Weights of a small GPT-style language model, trained from scratch on English Wikipedia: learned positions, 759M tokens.
Each number is 128 + 32 x the weight over its row's rms, rounded and kept within 0 to 255. Layers, rows and columns count from 0. The size above them is the row's rms in percent of the matrix's.

# layer 10 MLP up, 1280x320, rms 0.0876, rows 370-389, columns 160-239
size [ 98 102  97  98  96  93  89  96 108 106 104 102 123 101  97  92 113  95  83 116]
[[134 140  90 184 135 172 150 131 154 144 127  92 118 183 147 142  73 147 145 116 189 104 129 132 165 111 192  69 123 122 143 154 120 163 121 141 113 156 129 189 135 153  96  82 168  90 160  91 142 114 126 119 122 169 135 112  92 111 148 113 124 135 152 150 129 203  70 109 150 156 116  75 101 111 139 178 131 132 140 134]
 [ 64 156 130 156 139 154  77 197 165 106  83 169 138 144 127 143  78 183 139 169 186 146 135 140 137  89 141 101 170 128 171 133  85 137 142 165 144 106  93 124 148 111 129 128 151 127 122 172 157 131 127 132  79 152 158 112 116 151 117  97  66 145 123 147 104 113 126 142 133 138  97 141 162  57 185 118 135 137  92  63]
 [132 101  88 144 146 132 126  88  90 188 154 158 141 164  75 174 172 160 116  97 149 138 108 155 112 135 172 117 106  88 157 119 148 137  92 158 115 132  87 142  87  77  85 128  97 119 124 121 123 127 141  69  55  98 125 166 170 117  75 138 139 131 122  78 120 171 112 120 161 154 130  69 116 112 107 108 192 114 134 127]
 [108 165 147 120 158 151  77 144  65 148  90 100 147 145 125  73 132 122 154 144  66 117 116 121 187 168 156  77 124 141 105 119  93 105 186 119 177 178 168 162 149 139 183  56 137  72  77  76 164 149 127 124 129 114 105  83 107 170 136  88 100 138 149 145 117 137 158 200 101 153 143 193 111  50 145  95  82  82 145  76]
 [ 78 159 113 153 129 105  68 168 147  60 144 163  94 101 182 137  91 146 150 212 160 107 117 120  82 152 143 127 110 165 131 153 135 102 142  80 147 126 118  95 160 126  86 130 111 115  85  67 159 109 111 134 154 103  86 123 118 136  96  88  92 107 122 157 136 144 134  77 115  99 187  75 104 174 146 110 119 111 104 148]
 [169 115 120 126 156  83 109 110 128  96 136 181 103 127 224 168  94 150  58 196 162 185 123 129 103 158 126 132 127  84 115 100 225 127  55 118 161 138 146 136 130 118 126 108 151 155 120 105 118  84 103 122  92 121 103 145  63 136  97 170 180 105 140 155  69 158  82 133 159 133  99  93 158 119 149 115 154 156  97 111]
 [149 135 130  94 115 137 119 132 107 113 134 153 128 147  92 123 192  97  73 140  87 144 161 169 148 116 180 127 204 197 149 125 130  74 160 135 120  92 113  81 104 129 171 181 171 112 164 109 134 120  89 106  62  69  90 140  78  95 136 143 168 166 153 123 139 108 182  93 141 134  89 164 105 187  91 131 114 122  81 169]
 [155 175 139 164  83 128 139  85  88  94 138 112 108 138 133 103 115 122 117 131 149 104 111 151 110 142 129 147 107 144 101 113 130 119 107 134 109 176 104  79 125 118  62 154 215 128 144 104 167 150 147 144 100  88 125 111  67 103 138 154 169  40 103 106  87 151 155  93 123 127 163 121 107 199  97 113 112 160 162 147]
 [143 142 126 157 131  69 147 175 156 127 149 134 135 139 198 133 107 176 182 118 141 158 104 105 128 170 102  87 129 120 147  91 101  95 114 123 109 174 137 186  54 128 112 169 179 125 132  91  78 139 176 152 115 123 136 164  84 150 216  80  94 196 123 135 128 127 122 145 153 147 149 158 113 119  86 123  88 108  70  97]
 [167 153  92 127 168 207 121 113 150 115 166 141  96 114 133 122 109 188 155 162  93 190  63 150 174 128 114 145 126 170 135 121 147 147 157 159 122 115 125 153 130  91 185 153 112  83 174 167 158 130 144  63  97  92 151 122 167  81 133 170 128 146 166 105 156 139 154 151 100 149  74 148 143 146 132 134  95 107  67  85]
 [170 125 135 114 135  92 107 143 131 150 166 194  98 186 134 141  71 133 145 126 185 122 119 135 107 146 181 129 126 134 130 130 146 129 148 119 110 131 104 166 146 154 156 128 148 185 142  93 121 137 184 125 138 194 148  90 138 106 101 116  80 129 149 141 194  67 154 112  91  70 113 131 176  94  89 185 129 128 126 130]
 [172 124  94 115 107  96 103 182 120 132 130 130 118 161 122 142 104  86 144 114 143 144 120 136 162 124 171 166 131 180  93 123 174 125 128 149 150 130 107 157 100 140 193 151 110 118 104  74 154  59 141 145 143 156 137  75 113 120  60 212 193 157 154  60 137 154 111  89  84 115  88 134 142  77 136 131 146 118 185 110]
 [ 77 145 108  83 161 158 151 117  81 130 161 146 111 111 117 129 100 114 151 184 101  95  87 135 104 160 131  92 153  84  96 116  71  89 151 101 122 130  63 151 136 123  78 127 138 111 102  66 154 152 105 145  82 104 113 155 110  89  88  79  93 110  91 110  85 123 101 105 135  72 134 124 128 145 170  89 147 214 101  83]
 [ 99 132  91 139 146 131 116 139  90  98 124 145 131 112 105 155 127 143 131 113  92 156 176 114 162 107  99 115 152 126  97 109 136 150 174  88 204 154 141 126  51  86 166 147 151 113 143 174 130 130 113 149  90 134 106  56 158 163  95 180  98 146 128 114 104 124 122  89 156  93  73 138 172 105  81 143 138  56 135 124]
 [135 146 191 157 191 242 150  90 129  88 148 117 153 107 181 139 132 137 137 162 126  81 171 105 159 102 148 132  92 149 134 128 117 115 129 104  96 137 123  88 102 161 131 153 204 190 109 134 133  71 122  97  80  66  87 142 168 122 137 131  74 133 128 103 139 113 158 134 117 112  83 146 120 147 164 107 170 103  70 131]
 [157 150 133 152 135 151 129 144 134 177 136 139 142 106 183 202 184 172 133 122 144 153 126 192 156 195 152 150 141  84 143 141 103 121 118 125 127 146 133 117 164 133  93  87 143 146 179 101 126  85 102 170 185 113 111 104 100 105 101 141 125 115 106 120  73 129  82  93 136 108  68 107 141 187 139 106 133 168 117 120]
 [137 129 121 117 201 115 163 141 101  98 175 122 120 129 180 151 171 135 170 105 131 132 137 154 141 137 105 111 134 128  87  69 146 176 144 109 119 149 124 116 106  87 133 161  70 171 146  97  90 145 117 174 158 111 158  69 146 137  86 117 143 156 116 119 125  58 135 143 138 165 167 180  90 176 181 106 162 126 115 141]
 [112 159 148 158 130 144 107 120 128 137 171 113 115 159 185  90 114 119 148 114 140 143 151 143  99  45 157 125 158 171 165 110 131 114 146 108  94  83  72 119 150 165  90 126  94  73 118 197  69 139 118 150  81 140 114 119 156 108 126 118 139 109 122 116 136 161 119 134  92 185  82 132 112 109 135 144 154 157  79 161]
 [ 83 116 207 173 124 163 116 169 172 120 116 159 122 151  95 104  97 148 114 154 127 149 107 138 137 151 115 111 199 146  94 105 142 138  88 135 113  89 160 171  84 110 134 139  46 122 131  96 101 149 141 107 151 118 138 139  78 113 113 128  94 131 165 152 152 126 112  85 197 122  72 112 114 161 173  96 104  65 146 128]
 [126 183 104 183 131 198 123 177 199 136  99  70 131 123  94 122 139 127 169 133 161  94 104 137  49 126 139 127 132  89 137 205 123 139 129 106 150 122 108 103  80  78 146 146 113 116 131 120 148 114 125 138 120  94 191 148 123 100  83 141 143 106  96 134 132  81  63 130 142 179 131 133  83  63  90 131 111 141 131 152]]
# layer 10 MLP down (transposed), 1280x320, rms 0.18, rows 370-389, columns 160-239
size [ 97 102 103  88  89  83  90  94 108 101 111 102 144 101  96  95 112  88  90 115]
[[100 129 117 161 169 160 112 158 148 132 149 180 129 150 124 181 202 130 121 122 119 145 115 145  84  83 124  98  72  77  77 101 132 129 108 208 137 156  51 162  94 159 128 151  71 116  58 135 105 166 136 149 154 151 109 131  95 114 178 131 133 160 150 127 128 159 133 138 149  82  90 158  77 139  65 193 161 134  97 112]
 [109 126 196  82 158 110 146  99  55 164  67 109 102 137  91 105 138 118 135 158 120 157 102  84 130 157 161 112 120 100  92 116 168 153 106 118 139  88 131 178  83  99 110 157 119 157 131 154 111 101 142 120 164  73 150 160  99 120  96 128  87  92  93 141 114 188 191 142  99 141 134  80 170  87  52 135 143 104 112 119]
 [134 187 154 125 171 139 149 108 118 133 193 123 101 131 177 130 105 166  82 116 100 130  99 128 175 170 120 152 174 168 137  96 129 111 167 101 103  65 107 112 166 104 148  98 129  76 178 107 110 129 114 100 150 193 141 115 107 163 126 172 130  97 161 144 171 158  95 148 143 159 100 116 150 121  60  89  87 104 141  80]
 [177  91 119 142 133 172 198 102 159 104  81 100 149 106 125 170 117 108 142 135 137 153 179  79  92 172 111 113 121  83 125  92 118 125  74  95 110 120 106 121 109  84 115 154  90 198 164 142 162  69 119 201 139 160 114 142 115 136 113 145 124 147  99 131 112 139 120  72  94  78 130  41 171 186 142 170 110 134 141 159]
 [194 156 148 111 114 132  95 122  86 166 115 144 176 124 137  77 130  59 112 153 129 146 136 126 152 114 151 255 135 107  97 118 101 158  98 143  70 148 147 160 201 153 120  99 135 151 150  86  52 158 101 160  85 182 151 103 133 122 175 106 151 123  75 139 162 117 124  48 129 148 157 182 110 156  86 141 139  52 140 109]
 [105  84 142  94 126 161 123 101 119 123 130 140 128  89 115 124  85 122 160 142  54  86 180 137 107 102 198 168 126 134  62 134 122 110 178 150  68 104 122 119  86 148 113 124 129 120 119 190  72 122  94 106 124 140 138 131  79 170 155  99  75 152 155 176  58 116 112  87 115 160 140 120 129 134 134 137 102 112 149 114]
 [127 122  75  48 100 171  81 144 111 142 151 182 157 159 134 158 124 168 163 103 124  97 105 143 127  65 212 134  93 132 105 155 150 182 107 144 109 136 146 107  97 131 122 126 176 118 116 145 155 145  84 143 173 192 136 157 133 149 177 105  72 139 129 130 146 130  86  96 157 125  82 157 169  72 133 145 122  53 145 105]
 [139  82 143 158 110 130 104  96 174 162 126 132 109 123 125 131 137 109 149 114 157 133 179 110 142 128 136  89 115  99 119 120 119 148 110 160 158 140 162 133 194 121 121 149 102 137 167 140 113 153 128 141 140  89 146 174 140 109  97  75 186 179 129 161 169 132 112 153 104  87 143 150 104 124 179 147 108 106 114 109]
 [141 124 103 148 101 114  83 124 126 131 172 154 202  86 193 132 115 121 149 108 128  68 190 129 114 121 109 163  95 167  98 146 119 107  81 152 108 102  91 122 149 167  78 117 114 147 127 143 141  99 173 139 140 108 137 143 120 141 160 115  55 140 167 111 119  99 158 119  75 129 157 199 124 178 116  84 121  78  93 155]
 [118 115  57 141 171  89  89 153 129 128 134 148  86 136 173 136 168 116 154 129 132  95 149  98  78  92 147 159 171 126 163 140  97 147 111 129 100 158 142 190  99 140 105 118 176 154  53 113 114 108 105 173 144 161 124 165 122 124 112 137  92 152 140 123 130  89 150 140 105 139 165 128 104 113 110  99 149 149 157 120]
 [151 180 160 142 104  95 118 123 131  82 123 211  80 104 161 122 123 176 155  86 111 117  42 101 176 114 163 149 133 143 156 127 156  76 133 155 120 141 167 116  90 152 147 116 113  56 162 113 120 103 173 120 134 147  96 162 115 125 148 100 178 226 134 135 134 138 150 134 111 155 105 120 132 141  82 164 141 109 132 148]
 [ 79 177 104 178 121 110 108 129 174 147 134 107  99 148 116  98  85 156 102  93 177 109 116 155 102 111 162 121 107 117 118  93 119 150 123 116 131 114 147 168 133 120 113 151 130 195 136 245 132 153 140 130 157 153 171 173  88  85 112 148 101  89 163 178 135 140 171 177 173 147 143 159 145 124  87  81 137 123  80  94]
 [141 114  88  65 182 128  95 106  86 119 132 137 130 140 116 123  60 109 133 197 113  88 115 153 102 135 106 113 146 131  84  86 109  69 135 117  91 119  91 113 129 129 141 124 170 107  98 120 193 143 112 114 135 139 100 119 115 138 120 137 123 149 118 135 101 174 110  62 122 120 122 108 130 168 123 100 166 179 132  95]
 [160 145 143 132 122 159 141 159 188 129 149 179 153  95  74 124 133  86 139 112  70  95 157 134 140 147  96 128 117  67 175 151 162 119 136 127 131 127 135  87 128 178 123 145 102 142  76 105  93 161 114 128 158 100 138 117  96 133 184 142 142 147 137 122  89  95 169 116 157 148 125 107 165 141 137 110 160 185 151 145]
 [159 191 159 100 165 132  92 152 148  74  70 132 121  66 111 149 165  87 115 117 151  74 120 158  44 137 146 135 141  63 119 133 164  99 156 140  89 159 117 177 176 129  96 106  92 134 169 152 144 209 119 137 111 131 141 112 106 164 173 164 181 172 199 139 101 145 125 151  94 158 163 113 116 105 119 135  76 124 139 129]
 [135 112 126 163 192 111 117 150 122 126 142  88 158  93 124 139 125 146 146 161 124 103 139  87 139  95 137 129 118 131 144  85 130 129 159 168 114 164 126 105 112  74 163 135  89 107  66 164 164 151 136 155 142 138 137  78 202  88 153 141 134 152 175  42 107 104  64 147 162 135  91  92  88 129 116 130 129 161 107 151]
 [136 183  76 173 104 100 158 151 167 148 106 144 139  90 156 133 133 125 157 110 116  67 122  97 192 105 128 144 102  94 108 171 173 140 119 199  99 127 133  78 151  75 118 158 161 195 141  96 176 109 124 160 134 132  95 129 133 201  95 167 139 139 131  18 163 152 134 126  86  64  91  50 115 102 119  98 161  93  99 119]
 [136 110 181 193 139 157 158 130 113 105 141 115 142  71 213 108 162 124 152 142 122 119 177  85 118 139 134 108 145  94 121  81 157 102 172 116 185 128  93  97 159 110  83 131 126 117 186  87 138  77 128  98 149 118 142 195 103 131 199 171 102 108 140 132 152 138 196 125 111 116 184 136 157  96 106 136  94 144 178 189]
 [ 82 121 146 133 133 131 159 112 177  61 108 181  86 147 109 131  87 128 132 180 105 123 149  91 120 180 118 142 169 147 107  88  96 172  63 148 101 176 116 106 117 203 110 158  85 127 120 100  90 179 179 149  84 140 113 152 125 114 113  87 176  96 153 130 134 118 193 152 104 149  89  95 109 137  93 132 190 124 130  85]
 [133 145  99 111 142 104 197 212 115  92 148 134 137 123 111 185 127 167 166  89 114 110 153 106 113 175 143 152 128  80 125 144 127 159 119 112 144 155 125  30 125 149 136 135 137 153 117 161 144 123 157 148 106  78 159 135 147 121 160 100 133 116  99 150 116  88  76  87 132 173 120 140 144 152  86 153 121 154 118 125]]